config.toml
n_layer = 9
vocab_size = 8192
attn_scale = 0.177
tie_embeddings = true
parallel_block = false
init_std_up = 0.0255
optimizer = "muon_variant"
beta1 = 0.9
grad_clip = 2.0
schedule = "wsd"
decay_fraction = 0.705
train_tokens = 434800000
dataset = "wikipedia_en"
Each number is 128 + 32 x the weight over its row's rms, rounded and kept within 0 to 255. Layers, rows and columns count from 0. The size above them is the row's rms in percent of the matrix's.

# layer 5 MLP down (transposed), 1536x384, rms 0.0396, rows 1063-1089, columns 128-255
size [ 96 100  96  99 102  98  99 100  99 109  98 104  87  95  92  94 130 106 100  97  88 105 104  99 101 103 110]
[[158 154 133  90 164 126  28 167 160 118 123 144 161 107 194 155 183 126 132 161  36 118 129 140  83  91 109 164 103  45  94  79  93 127 124  97 164 157 157  80  67 132 129  94 114 125  90 114 124 184 139 134 154 107 108 130 163  73  78 168 144 121 124  98 104 134  35 116 157 150 170 105 117 128 132 123 117 138 174 108  95 161 168  95 139 181  96  93 135 100 113  90 102 170 146 174 165 139 145  95 153 114 128 155 173 140 113 132 156 161 138 165 162 155 122 159 187  87 102 100 118 143 118 155 146  74 185 130]
 [130 181 126 170  97  52 176 150 169 142 147  97 129 110 146 172 121  88 168 202 116 150 153 141 147 168  68 161 129 134  47 163  93 156 141 135 147 156  98 155 168 107 149 139 101 143 167 107 164 121 125 123  74 137  84 197 115 126 130 110 180 114 142 192 180  89 101  86 163 129 108 109 129 130 111 161  93 102 125  99  94 106 118 155 143 142 154 129 127 148 159 111 126 139 153 145 187  94 114 210 141  70 110 147  99 135 145 102 134  67 174 114 149 142 177 113 119  71 128 118  86 131 148 179 110 160 101 117]
 [132 144 114 131 192 132  95 141 120  72 126  99 121 144 138 116 100  73  72 149 129 127 112 148 136 186 114 147  64 113 143  75 153  45 162 150 114 144 117 144 143 139  74 151 176 115 155 127 160 118 163  90 109 115 109 105 119 102 116 129 123 104 158 193 121 221 137 150 130 114 135  92  76 111 121 132 149 117 140 137 140 163 115  84 114 137 150 160 103 127 125 170 137 154 116 162  81 122  89 117 176 144 143 121 102 129 122  96 112 180 111 173 127 126 109  99 130 103 123 151 113 118 177 115 162 112 120 153]
 [142 131 199  94 117 123  77 122 138 115 151 114  92 147 169  62  86 164 116 210 141 112 127 121  80 188 163 139 105 109 142 116  98 121 159  75 200 135 115 146 116 145 113 105 156 142 123 103 110 134 176  92 124 120 161 139  80 102 171  64 142 107 142 146 137 168  82 126 178 174 120 166  73 101 132 124 109 137 127 104  92 167 135 117  89 104 113 110 115 176 114 114 115  97 162 210 152 106 145  96 114 169 183 137 167 151 158 121  80  99 157 124 204 152 152  75 135 132  86 143 134 162 102 197 166 195 105  75]
 [128 122 179  66 114 107 116 149 137 138 120 116  90 140 103  85 161  88 145 130 149 127 182  62 112 191 162 111 161 154 145 186 135  83 166 119  97 112  80 142 152  61 114 122  79 164  80 142 155 202 135 137 128 119  70 123 195 178 124  85 126 191 132 106 104 138 130 119 176 136  57 109 126 167 168 142 116 187 166 110  93 120 146  64 134 167 140  90 142 158  87 132  93 123 127  95 139 121  98 103 145  77 112  92  82  94 109 123 109  96 137 133  86 141 123 162 114 152 121 138 130 149 149 132 142 125  94 125]
 [ 32 154 102 108 152 178 121 103  91  55  98 111 169 158 111 142 124 121 110 159 149 125 142 143 127 164 111  93 194 154 169 145  63 114 122 139 155  72 189 123 192 120 148 117 120  85 102 130 100 156 128 237 111 133  90 170 124 144 157 109 148 157 143  73 121  88 162  92  94 196 161 107 114 149 112 201  88 127 125  74 153 171 126 174 130 126  78 145  98 157 155  98 132 116 121 137 147  58 111 184 127 121 142 102  39 102 151 139 167 119 125 117 115 173 138 117 123 123 178 128  97 158 108  78 140 132 101 123]
 [141 143  97 153  90 119  96 144 108 165 181 132 107 209 123  86 126 159 123 101 100 160 161 106 105 106 117  96 116 139 150  83  96 152 156 101  90 153 125 152  87 137 100 201 147 111 119 168 159 116 132 110  96  25 156 104  73 129 121  57  85 113 135  77 108 164 144 135 170 191 119 177 124 109 139 117 202 115 136 151 164 149 100 194 129 107 126 102  96 103 128 117 142 159 102 146 132 117 117 150  91 154 122  96 119 124 110 153 120  97 114  91 103 153 208 121  75 117 156 147  86 120 113  85 142 123  62  53]
 [133 124 113 105 146 173 144 131 128 164  28 165 135 140  87 134 150  96 165 171  90 175 134 150 127  95 113 185 112 162 112 115 167  81 129 125 156 106 118 160 163 141 106 140 100 156 100 116 109 125 155 153 113 172  95 119  99 123 126 125 174 115 100  97  92 140 124 149 106 136 186  38 140 176 166 158 118 147 124 114  72  62 150 127 141 125 151 133 133 112  86 111 142 105 151  83 147 157 109  87 140 166 165  61 105 160 129  97 136 110 158 104 155 165 105 132 103 133 151  66 127  63  64 140 146 113  70 155]
 [171  68 127 134 151  88 121 147 153 170 114  49  73  94 123  94 155  99 162  96 150 115 186 130 166 143  83 129 111 143 128  97  82 139  92 125  86 160 152 103 141 132 135  47 151 118 129 114 143 165  69 125 134 140 114  94  91 180 112 124  79 127 139 113 127 133 159  95 167 159 149 119 111 144 162 113  92 107  94 166 152  93 136 106 121 112 163 162 101 105 143 109 113  93 207  94 122  62 183 140 155 109 126  76 110 155 154 139 147 144 130 172 130 128 145 125 162 144  82 169 103  69 142  78 167  54 122 137]
 [140 123 111 143  86 138 167 160 140  88 112 129 119 107  69 178 141 149 152 102 121 106  95 143 178 132  98 145 155 160 153 114 133  76 121 145 140  78 156 138 133  88 153 173 121 131 147  79 116  99 136 139 180 120  93 156 151 146 140 145 108 163 106 150 180 112 169  85  71  91 118 149 128  98 123 109 108  94 129 126 185 116 150 107  76 150 114 142 148 117  94  77 116  90 102 157 132 146 157 128 143  99  98  99 109 116  95 133 191 206 121 160  99 120 125 180 105  57 162 127 135 101 100 105 136 143 107  94]
 [180 153 130 162  39 144  47 174 185 189 111 145 138 119  86 184 120 140 179  98 121 178 164 127 126 175 112 185 104  88  75 159  83 142 161 107 142 126 102 157 120 102 132  95 116 176  99 120 114 147 109 133 153 119 138 142  93 111 116 119 128 138 143  82 139  93 191  99 161 121 162 102 156  86 185 109 168 132  81 155 128 119 157 138 138  99 138 151 148 122 100 137 123 133 129  90 139 119 124  65 154 127 122 117  67 128  78  77 128 127 210 116 145 147 120 114 111 134 153  70 155 166 143  73 146 127 164 107]
 [134 165 162 102  74 135  48 140 138  85 117 155 109 133 118 161 113 122 104 123 113 167 150  57 104 116 103 148  83 130 141 133 106 111 199 147 128 117 146 187 138 120 124 120 170 137 140 166 104 189 140  75 127 131 136 123 103 122 136 143 153 123 161  96 130 109 157 136 116 131 162 120 143 144 162 129 150 195  84 132 142 127 143 154 137 147  60 125 152 145 131 140  99 124  56 131 173 133 143 108 170 121 156 100 142 105 104  94 159 217 184 131 127 120 118 121 151 123 136  97 111 132 109 155 104  95 141 168]
 [149 117 169 117 117 139 100 149 188 149 166 126  80 146  80  70 117 155 130 117 120 138 136 185 177  88 155 104  99 149 131 149 130 108 117  86 137 133 175 156 131 141 170 104  97 153 114 105 189 120  69 129 152 129 146 169 101 133  95 133 143 119 141 150 115 109  78 132  79 103 113  66 132 116 158 154  59  94 160 138  94 127 193 113 200 150  92 166 117 142  97  57 126  98 149 183 142  77 147 123 160 131 159  94  98 113 169 123 109 108 172 174 146  85 129  90 166  95  93  98 160 127 168 114  97 130 110 144]
 [179 108 198 123 121  98 112 116 116 153 131  79  84 138 168 157 153 119 185 141  87  99 146 130  70 130 153 161 144 160 146 113  69 156 128 190 132 132 138 156 116 139 158 100  94 153 175 138 110 128 112 168 139  65 165 125 146 157 156 139 163 106 138 171 180 108 163 127 155 161 129 135 148 128  86 165 103 126  91 153  72 140  92 109 133 147 137 135 153 166 145 161 113 101 136 135 152 144 132 104 182 160 121  93 169  80 157  72  85 170 122 104  60 152 136 104 116 214 134 102  66 133 128 159  86 139 119 139]
 [156 169 127 121 175 177 151 164 140 138 106 126 176  69  83 169  92 120 112 183 112  97 131 125 151 182  97 149 122 102  84 158 100 145 109 146 134 146 209 156 153 128  88  85 128 141 129 133 139 158 178  73 143  83 136 125 149 129 133 100 186  99  65 109 108 134  50 121 131 137 174  92 141 156 186 175  80  68 126 101 100 120 122 169 148  74 111 101  68 114 104 144 135 185 116 171 122 100 138 111 135 140 166 128 110 139  76  83 129 173 140 155 148 134  84  98 145  85 135  78 129 163 134 101 146  93 131 136]
 [ 73 143 131 106  51 142  93 176 120  94 101 202  98 153 110 110 158  65 130  86 185 134  96 170 180 162  69 134 133 113 134  86  69 170 106 147 108 108 138  76 158 113 156 107 133 162  92 157  96  86 106 115 163 163 124 120 143 157 128 100 135 131  83 169 133 119 120 128  98 107 110 142  76 143 154  99 146  85 169 128 131 150 163 193 113  64 130  70 102  77 131 149 136 163  85 144 124 154 125 138 116 123 160  96 147 142 146 120  69 214 166 133  72 116 121 131  77 126 135 138 107 146 130 122 134 183 135 115]
 [ 94 135 113 178 163 154 177 106 178 122 138 183 114 100 132 136 147 102 129 236 167 127 124 155 126 141  92 101 117 124  64 150 178 104 117 116 186 167 150 123 162 146 175 145  80 156  47 110 117 127 133 116 161 140  53 128 123 130 133 120  71 143 130  62 147  81 136  79 141 100  83  93 158 169 116 118 142 132  94 103 167  95 136 110 126 147 107 111 103  82 111 139  69 110  92  25 172 159 125 112 140  93 135 191 110 157 156 128 124  98 161 109 246 103 116  79  77 133 121 154 131 161 156 122  78 175 143 113]
 [140 125 168 118 106 123 148 122 189  80  53 129 115  78 126 157 154 100 116 119 135  94  89 111 172 171 160 165 130  98  90 105  96 125 147 127 115  78 114 107 209 102 100 119 153 114 122  98 110 152 120 167 100 164 112 103 180 108 155 140  94 178 130 130 101 159 133 165 122 133 121  87 125 146 119 156 132 141  82 110 124 155 123 145 107 158 124 134 135  88 143 139  94 111 142 100 100 131  70 111 107 164 114 167 113  96 133 148 141 112 155 111 104 167 109 123 107 122 168 128 161 150 164  96  93 113 152 152]
 [104 138 141  99 136 160 136  81 169  72 119 127 139  82 183 144  87 147 109 153 118  86 170 118 113  87 126 108 128 126 172 172  89 116  37 139 122 123 144 155 169 129 130 110 103  99 100  88 163 130  61 140 134 112  87 141  78 112  83 132 102 115  91 162 196 151 121 184 144 166 103  90 151 116 194 119 119 110 159 255 120 148 115 100 140 105 159  67 101 121 120  85 153 124 128 194 166 141 118  93 108 102 152 151  99 101 104  76 135 154 191 125 157 191 102 127  78 124 130 173  93 170 135 152  93 130 118 142]
 [148  83 178 146 142  96 100 152 125 138 153  92 109 189 132 135 138  67 119 164  97 140 107 133 160 178 129 138 177 158  89 136 146 159 149 126  79 174  98 146 131  43 128 107 125 149 144 121  95 168 144 118 117 158  99 127 141  83  92 144 121 153 149 135 119 149 163 120 132 124 103 200 124 106 136 172 114  69 123  85  84 193 146 203 139 141 127  95 147  82 149 154 135 111 145  85 140  98 112 111 168 128 132 164  87 126 140 138 119  74 154 107 142  89 128 124 117 162 150 139 175 112 128 121 137  83 125 149]
 [115 145 105  78 119  58 125 117 135 140 127  86  53  99 136 165 128 119 142 157  96  99 170 124 103 164 137 175 144 133  85  48 145  87 121 179 163 106 177 145 146 150  70 158 112 175 100 143 126 124 149 103 133 123 118 190 138 139 106 137 112 147 144  88 149  50 139 106 111  97 135  96  79 106 110 113 176 144 104 149 141 106 108 111 152 123  94 166 121 167 114 165 140 105  90 126 151 126 123 133 121 151 171 148 104  88 163 101 149 194 169 103 122 124  73 132 137  87 108 146  99 154  97  92 147 153 110 115]
 [135  89 110 142 157 171 114 101 133  70 172 153 145 152  60 175 169  63 183 150 130 116 124 163 101 151 134 101 118 139 107 151 161 195 165 153 121 104 120 190  70 180 177 179 172  86 120  99 119 167 124 123  83 137 109 190 148 113 133 154 125 162 107 154 106  95 137 159 140 167 135 124 167  90 141 122 142 109 179 108  94 143 197 137 204 129 147 113 153 111 108 114 217 110 142 106 102 170  62 141 147 127 175  98 195 149 168  81 120  88 101 173 113 132 117 118  89  90 164 149 148  97 169  93  84 108  93 152]
 [127  64 129 144 117 160 144 131 102 194 140 148 135 133 106 113  76 171 111 184 142  98 111 125  97  75 141 150 148 124 182 138 118 133 183  69  65 143 200 144 171  39  96  42 129 186 103 127 215 143 126 169  87  82  68 184  89 157 121  48 147 142 113 146 120 126  61  61 180 143 153 142 100 140 146 101 113 178  98 119 157  70 164  54 157  74 133 117 156 108 103  99 162 147 171 114 163 100 125 131 114 116 147 121 124 121 138 122 120 162  82 126 183 156  74 134 140 104 132 132 116 129 162 155 128  95 143 130]
 [163 136  71 155 146 100 113 129 131 158 118 150 210 102 157 134 144 111 108 130  95 157  88 134  69 106 150 103 216 153 139  85 152 105 158  91 122 185 145 115 115 132 148 122 124 121  97 109 133 122  60  83  83 136 153 134 141  92 144  86 176  96 117 174 114 167 146 195 132  58 147 100  85 118 131  87 129  98 130 116 158 157 176 137  96  82 144 132  64 133 139 132 119 118 124  96 193  83  87  94 137 104 145 132 143 133 135 116  66 142 138 144 144 128 140  86 132 115 107 109 128 156 124 140 110 111 205  94]
 [179 109 118 144 126 166 108 115  98 143 129 140 129 109 129 139 175 107 117 206 151 131 145 138 118  97 149 187 181 113  68 108 181 158 220 125 161 110 148 112 125 153 147 173 136  99 162 117  97 140 181 178  86 146  97 178 128 111 118 127 151 191 111 121 155 140 157 118 104 121 141 115 105 142 104  82 108 115 137 161 151 115  99  90 131  81 220 107 172 111 155  97 119  73  96  80 124 114 135 131 123 121 128 147 149 147 196  89 135  77 108 132 134 106 144  95 117 173 101 137 135 105 119  56 115 160  74 132]
 [ 99 143 161 159 122 155   5 150 159 140 160 146 100  47 149 139 150 113 157 166 148 174 132 128 116 137 110  69 120 103 131 137 139 165 141 161  71 194 134 118 102 145 149  97 127 114  94 128 135  89 106  60 104 151 179 104 172 110 148 119  82 122  94 244 134 100  85  90 104 126 146 141 106  79 177 142 121 150 113 159 119 104 124 109 171 105 169  93 115 133 107  92 164 213 124 100 178  94 103 123 111 202 105  83 109 174 148 131 103 123 139 139  86 135 167  89 130 135 171 151 134 141 137 106  93  84  92  96]
 [142 166 138 120  93 112 113 120  73 112 101 153 162 157 157  87  84 121 104 153 165 160  80 113 132 122 120 137  94 131  61  97 134  53 151 170 143  69 125 126 110 117  88  86 166 177 154 116  85 143  96  64 106 131  77  95  96 138 115 137 176 151 144 143 187 136 186 157 140 130 140  61 123 109 136 119  78 148 161 164 121  80 200  97 114  86 155  55  99 131 100  87 144 138 127 138 171 133  89 140 119 184 141 127 171  89  94 105  84 131 146 132 120  59  69 203  89  56 110 148 143 185 106 109 129 129 147  78]]
# layer 5 MLP up, 1536x384, rms 0.0762, rows 1064-1090, columns 128-255
size [104  99 107  98 101  80  98  99 102 103 103  82  99  92  97 117 105 101  93  97 101 106 104 100  96 102 104]
[[103 149 112 114 156 111  84 163 149 135 191 123 110 143 136 155 120 163 173 169 137 130 202 117  89 129 137 163 121  97 105 145  87 103 175 118 150 132 115 156 166 118 145 145 107 163 126 145 162 132 133  97  89 108 132 141 121 175  88 100  95 120 111 164 122 133  87 153 115 115 118  82  85 110 147 137  97 203 103  74 105 192 105  88 126 132 108 172 116 136 113 150 149 126 125 193 155 155 154 202 201 105 141 179  77 126 146 103 181 102 128 142 123 158 126 111 196 130 105 152  59 108 103 125 137 156  90  89]
 [ 98 132 108 144 143 109 122 125 126 154 161 116 132 138 130  96  82 116 113 142  68 164 157 135 129 115 164 130 111 153 146  91 146 192 121 124 128 125 112 160  59 119 104 174 144 127  92 136 136 116 154  89 111 109 135 103 116 163 190  85 130 107 169 109 141 134 130 189 103 140 106 168 148 139 165 129 143  91  66  90 107 177 167  79 135  95 137 151 151 158 149 108 171  93 182  70  86  83 132 142 103 141  91 133 130 144  66 129 124 147 100 129 113 130  95 123 136 106 167 124 132 133 153 119 158  93 181 146]
 [116 116 143 172 121 117 162  82 124 112 133 120 111 123 153 105 156  81 162 123 171 148 151 144 101 198  85 170 153 164 141 122 123 137 168 124 128 162 152 122  91 162 102 122 159  99 127 137 168  49 150 135 192 117 178 156 153 129 123 141 144 126 173 107 122 115  64  68 170 151 127 172  63 126 142 162 121 112  80 149  92 120 180 130  92 140 104 127 126 102  92 119  85  93  86 144 113 130  92 114 152  95 144 103 123 154 164 112  55 134 130  87 141 120 117 120 166 106  68  83 150 120 135 104 109 139 175 137]
 [125 126  91  91  95 137 134 155 138  80  48 131 145 102 112 121 172 135 132  55 137 200  43  49 114 114 176 126 124  98 173 127 131 153 152 156 103  78 121 138 160 127 144 164 128 173  98 124 114 168 123 134  41 125 138  68 203 193 112 180 130 101 103  87 152 152 146 160 235  85  97 148  71 155 118 146 137 106 169 106 118 125 103  58  97 116 155 117 122 158 167 154 137 112 130 116 210 109 101 153 105  33 136 134  94 130 124 153 137  94 147 102 106 135 156 189 133 175  63 128  93 140 180 112 139 140 160 129]
 [112 118 108 126 175 142 102 129 115 157 100 142 108 137 128 139 119 116 154 142  71 114 141 133 149 107 145  83  92  99 123 114 141 173  98 123 110 160 129 171 123 130  92 127 132 101 146  81  97 103 172 170 105   7 130 145 118 141 133 111 209  85 135 117 111 149 129 156 158 121 138 148 139 143 105  93 152 140 118 154 111  99 119 158 123 202 149 108  83 165 140  63 143 167 137 134  47 121 146 109 124 133 147  43  54 149  88  97 145 133 128 114 168 124 117 141 147 134 145 178 129 132  93 100  78 225  94 183]
 [134  81 103 169 158 139 129 148 135  89  72 174 143  94 141 143 129 133 109 146 159  68  71 144  82 144 122 150 103 124 151 140  97 141 123  91  80  86 159 135 156  88 150  71 141 145 137  99 117  75 128 133 151 216 125 104 147 140 149 146 146 169 129 169 118  46 140 159 122  46 128  72 135 137 132 142 104 105 139 116 120  64 132 131  86 164  95 162 142 161 150 146 158 129 164 119 100 119 142 110 179 110 106 157 122 120 140  61 172 145 124 131 160 117  93 181 120 105 132  92 164 144 163 154 144 175 170 183]
 [144 144 172 146  88  51 146 180 122 154 109 122 161 141 139 100 126 138 133  86 156 173 134 148 158 121  72 184 163 127 137  89 130 114 148 127 129 176 117  82 107  95 158  96 183  90 132 103 102 101 183 160 187 103 154 110  96 127  88 136 188 117  82 131 115 138 129 107 189  73  99 157 159  98  68 124 117 194 124 139 122 135 129 117  83 129 157 104 152 149 145  92 127  97 109 162 140  97 108 107 131 131  53 121 187 171 158 141 119 121 122 172 101 104 158 116 147  96  50 146 141 154 139 129 126 134  80 128]
 [156 130 158  49 126 118 169 127 148 117  76 110  85 121 122 181  82 129 174 166 120 123 118 162 140 178 128  84 152 196 153 111  97 201  82 144 134 149 141  73 144 144  92 120 113 120 124 118 158 101 147  66  94  73  17  90 130 168 143  74 100 195 154  95 114 100 136 104  73 111 165 130  77  87 200 141  81  85 143 115 181 110 110 109 123 103 180 152 111  95  99 101 148 132  91 176  73 104 124 142 101 106 113 121 159 144 124 132 154 116 136 201 114 117  57  83 138 157 107 135 100 145  83 140 124 102  73 169]
 [142 169  93  85  94 117 137 107 138 107 122  92 119 155 134 137 118 122 156 101  85 174 113 104 143 134 178 128 172  97 113 112  87  95 162 132 117 158 139 149 112 136 135 196 105 200  91 151 138  93 154  92 140 133 125 126 140  92 171 164  63 190  82 119  40  94 143 135 163 126 122 106 131 158 184 131 157 132 163 124 116 147  94  72  98 141 128 169 175  93 205 153 163 100 113 202 111 155 103 162 108  80 116 123 153 140 105 119 136 142 194 111  64 137 126 183 144 111 151 141 164 169 130  92 146 160 139 176]
 [149 107 122 124 138 119 136 135 115 116 148 169  97  85 141  74  82 110  64 115 109 100  73  92  95 126  78 170 133 130 174  86 117 112  94  93 103 133 136  81 152 157 175 156 160 141 133  88 118 114 164  82 123 126 126 119 130 169  32 148 116 115  97 132  63 181 122 121 205 167  93 142 121 166 121 152 181 127  73 145 190 141 109 147 112  95 118 127 150 194 163 113 117 130 117 173  89 135 165 129 141 127 130  84 141 118 106 127 136 139  98 165 155 105 133 219 128 136 127  93  87  80  65  80 123 146 147  95]
 [128 160 118 118 146 137 105 172  87 106 101  79 149 142 102 134 106 108 165 116  72 134  97 139 130 121 115 141 135  99 164 138  50 168 116 199  84 153 120 167  91 132 117 120  83  92  96 159 125 120 170 111  96  98 170 148  72 123 207 140  90  85 139 115 132 134  52 170 141 106 149 104 188 127 112 134  97 153 179 107 177 159 154 177 138 147 129 115 167  98 109 169 135 161 126 172 129 103  88  92  92 123 169 115 111  95 156 101 119 136 164 123  81 170 114 182 126 159  59 119 160 109 140  86 175 121 161 129]
 [137 120  90 200  40 131 139  97 127 135 125 114 108 187 109 155 139 173 147 185 107 134 117 128  92 128 150 168 126  75 161 127  95 150 137 179 113 134 121 116 194  69 124 163 148  83  89 141 173 116 154 176 154 186 115 151 147  98  71 104  20  95 162 135 167 129  78 113  99 129 112 105 145  98  78 113 145 139  94 179 115 103 146 122 151 126 135 145 155 122 166 210 151 122 171 215  94 116  62 112 123 109  91 122 175 205 102 121 136 124 159  80 125 136 137 116  79 134 140 169 127 110 126  62 135 117  48 119]
 [182 172 118 141 158 102  96  93 141 176 120 133  98  98 102 154 115  66 139 105 151  89 132 115 154 159 146 101 113  82 164  96 181 126 124 159 160  76  29 105 140 121 155 102 178 126 162 108 111  70 106  86 118 111 116 126 116 161 122 134 163 162  98 115 122 153  91 127 141 123 171 138  91 138  85  65 160  99 151 121 124 158 101 167 124  52 166 107 164  90 193  84 122 115 141 150  82 140 166  85 130  87 140 108 137 178  75 133  86 134 127  91 111 125 125  52 128 147 156 128 105 138 139 136 155  92 154 140]
 [116 117  81 109 115  87 151 128 120 146 107 125 151 179 138  57 124 111 156  66 169 124 182  83 116 124 135 131 130 122  89 130 108 115 122 128 113 100  98 107 164 108 172 165 125 135 105 136 146  80 166  90 128 162 103 167 160  91 121 107 105 128 126 101 126 154 117 139 205 125 167 202  75 149 172 142 134 122 111 106 120 134 132 163  90  99 130  91 142  98 121  84  63 161 139  32 116 115  89 121 117 125 118 138 162 135 162 117  70  59  77 136 109  94 181 102 135 163 115 145 197 127 100 137 112 145 121 130]
 [130 115 130 127 143 118 107 147 128 147 114  96 146 165 111 130  94 132 135  94 134 140 141 155 107  97 166  95  92  76 141 172 138 133 115 152  95 121  87 105 174 176 133 105  91 128 139 116 121 134  96 119  46 140 148 144 127 118 128  94 219 152 123 145 133 137 142 104  94 150 177 133 111 104  69 150 192 144 170 107 135  95 154 143 108 101 104  94 137 165 166 122 136 110 104 182 167 149 146 170 124 145 105 153 106 159 178 140  93  99 142 145 118  87 100 144 157 133  96 175  92 127  42  98 125  91  86 171]
 [163 146 103 110  92 187 101 148 141 131 129 134 166 145 139 165 133  76 156 196 178 150 129 118 101 146  84 106 161 104 112 121 112 156 113 129 145 136 121 178 154 120  75 121 146 132  95 120 133 106 134 100  85 160 128 163 133 115  90  86  62 161 149  67 153  73 115 136 131 134 176  82 127 139 126 118  89 179 138 161  50 174 154 150 143 102 139 169  89  91  77 120 101 105 101  96 146 153  85 154 160 105  93 197 137 123 124  82 138 163 131 174 182 114 121  81  72 113  89 130 151 136 101 170  36  96 157 130]
 [163 122 113  88 179 135  66  99 104 133 109 165 139  90 146 102  75 116 166 141  99  85 140 151 136  93 137 145 160 145 182  75 134 176 170 127 105  66 137 100  95 121 111 140 165 128 117  81 124 125 138 152 170 131 121 141 126 137 117 162  89  87  69 107 135 136 138 150 121 119 103 108 123 149 166  62 110 135 103 138 149  84 131 158 155 125  77 178 143  41 114 128 105 112 134  81 197  95 129 138  87 154 118 116 124 102 185 166 169 134 152 145 119 174 166 126 132 152 168 144 159 100 105 164 133 115 156 131]
 [132 108 100  74 111  46 128 138  63 101 103 130  92 129 223  94 148  87 115 123 132 151  73  92 136  87 119 173 172 172 113  57 101 183 111 145 116 163  82 176 138 130 141 139  60 160 147 125 190 105 148 170  96 104 181  90 143 140 167 130 158 146 114 100 127 169 118 150 121  72  97 165 120 108 150 127 128 121 164  84 135 113 141  72 131 140 134 175 138  96 118 161 168 197  85 156 168 146 104  96 125  99 128 154 100 189 200 127 154 130 164 174 164 146 114  96 175 115  78 146 122 127 175  93  86 143 106  98]
 [109  89 145  93 136 144 146 176 106 105 121 153 128 131 178 147  98 255 137 112 156 167 151 173  89 104 136 109 136 128 129  88 100  92 137 117 133 112  84 130 136  90 118 195 125 131 125 125 135 102 163 114 180 104 130 104 113 139 143  87 107 121 135  91 107  81 113 135 138 129  92 184 131 103 125 113 172 179 132 102 127 106  83  90 109 110 134 169  86 144 133 131 121 130 125 121 140 155 164 132 117 121  90 114 126  39 122 174 172 152 117  98 145  98 150 182 143 132 122 150 165 120 140  75 114 186 112 154]
 [118  92 142 200  40 119 107 109 118  79  72 206 114  99  89 137 128 137  50 117 132 116 126  48 130 105 132 105 103 154 149 143 168 132 108 128 120 176 154 135  88 108 122 111 115 107 115 114 186  90 127 138 151 118  46 140 157 110 166 111 167 114 163 146  84  98 143 124 107 135 149 126 123 140 140 157 151 139 151 128 159 164 140 162  83 136 144  56 117 107 131 102  73  95 152 155 128 112 163 134 161  37 102  73  98 176  77 134 187  50 135 117 123 101 129 152  97 111  99  90 161  83 153 154 145 102  81 145]
 [ 69 152 154 103 120 149 137 162 131  97 182 137 159 120 120  56  74  68 143  92  96  93 169 114 149 163 147 114 179 125 120 107  69 181 120 102 112  85  32 129 183 120  84 106 147  92  98  24  69  94  89  77 133 154 124  93  97 177 156 145 100 117 144 133 135 105 167 117 127  88  84 180 152 155 143 141  97 179 139 101 117 116 222 117 143 109 133 123 134 118 136  91 142 131 106 111 128  98  98 143 117 109 156 167 139 140 118 149 125  89 102 127 116 126 127  75 121 134 133 123 153  96 138 122 131 149 109  56]
 [109 170 119 111 182 150 172 192 158 144 187 146 186  83  98 174 104  73 100 110 131  91 131 148 137 111 143 171 119 198 132 146 139 203 215 128 167 167 140 124 114 104 141 108  86 147 123 106 125  96  96 144 103  63  92 118 134 173 121 130 100  82 143 100  88 136 135 133 173 137 169 157 123 105 121 100 138 121 169 104 130  92 162 109 134  81 110 141  89 147 186  50 155 225 109 111 200 135 152 134  58  86 145 156 120 150 144 156 117 115 165 144 143 135 172 137  80  54  86  87  86 152 127 110 136  93 142  79]
 [146 168 133 107 103 113 130 117 157 165 120  42 111 112 153 153 125 154 133 159 150 140 161 142 110 177 129 113 179 105 105  88 104 161 134 109 125  93 161 108 150  82 119 148 133 129 110 106  89 113 189  80  70 165 125 163  46 161 106 121  64  90 127 141  87 137 129 220 113 116 154 140 148 140  69 185 113  77 101 165 108 177 112 138 104 145 187 165  80 116 114 137 140  41  73 146  62 103 112  73 147 166 107  96 108 106 134  97 116 114 148 109 142 153  89 151 117 120 132 160 149 134 162 162 106 144 165 100]
 [158 171 104 111  84 181 127 106 133  96 113  88 132 136 147 166 131 159 162  56 144 107 128 126 126 152 174 123  98 154 141 142 153 227 162  87 131  85 122  74 109  76 118 153 105 148 128 128  91 136 159 146 114  86  97 130 168  72 108 176 138  68 109 113 133 117 134  95 170 109 130  89  99  39 188 139  70 104 141 137 138 169 140 112 132 129 169 144  65  94 158 112 183 128 141 135 119 165 115 102 120 125  89 147  92 145 120  79 148  77 122 175 149  93 113 169 135 103  72 110 126 129 120 182 136 109  83 119]
 [ 86 136 143 148  77  72  90   0 197 117 137 150 149 173 110 136 123 149 126 105 107 102 113 128 127 178  90 115 108 165 128 156 169  82 124 143  94 179 144 125 130  99 157 142 155 122 130 101 111 117 143 163 175  63 134 140 113  89 111 128  97 119 145 136 120  67  77 150 158  83  81  99 115 139 162 138 170  73 108 109 222 110  74 134 149 157 100  91 149 207 139 172 129 102 157 136 138 163 148 118  97 114 100 169 110 149 142 154 155  92 164 108 101 123 145  80 187 160 122 104 129 174 159 108  85 110  83 185]
 [121 101 164 115  79  92 153 118 143  70 133 159 157 128 116 131 103  78 169 146  47 131  98 102 122 173 116 147  99 100 121 165 167 100  93 126 101 147 159 134  86 144 144  72 166  72 131  76 115  96  76  74  77  85 121 151  74 255 151 166 105 138 160 113 177 138 109 122 149 213 130 122  89 160 126 141 148  98  68 171 100 131 142 146 107  99 148 117  93 150 101 119 127  81 120 187 142  94 141 119 124 161 153  99 119 116 128 134 134 116 161  84 146 115 106 123 149 125 135  74 207 126 141 117 149  89 192 158]
 [179 105  49 111 167 119  91 159 190 114 191 149 128 133  72 146 183 134 112 136 112 114 139 106 113 122 190 125  80 151 153  68 172 144 150 169 131 165  71 129 142 159 119 113 129 151 104 157 100 129 156  81 113 104 209 121 164 188 135 156  99  92 116 133 117 166 120 173 156 123  99  90 117  97  86 158 135 140 123 134 137  73 132 143 102 167  88  91 112 149 146 144 141 128 138 128 122 155  80  36 171 131  93 183 152 106 143 193 139 104 140 120 133  90 139 114 153 107 155 121 115 135 114 100 118  90 108  93]]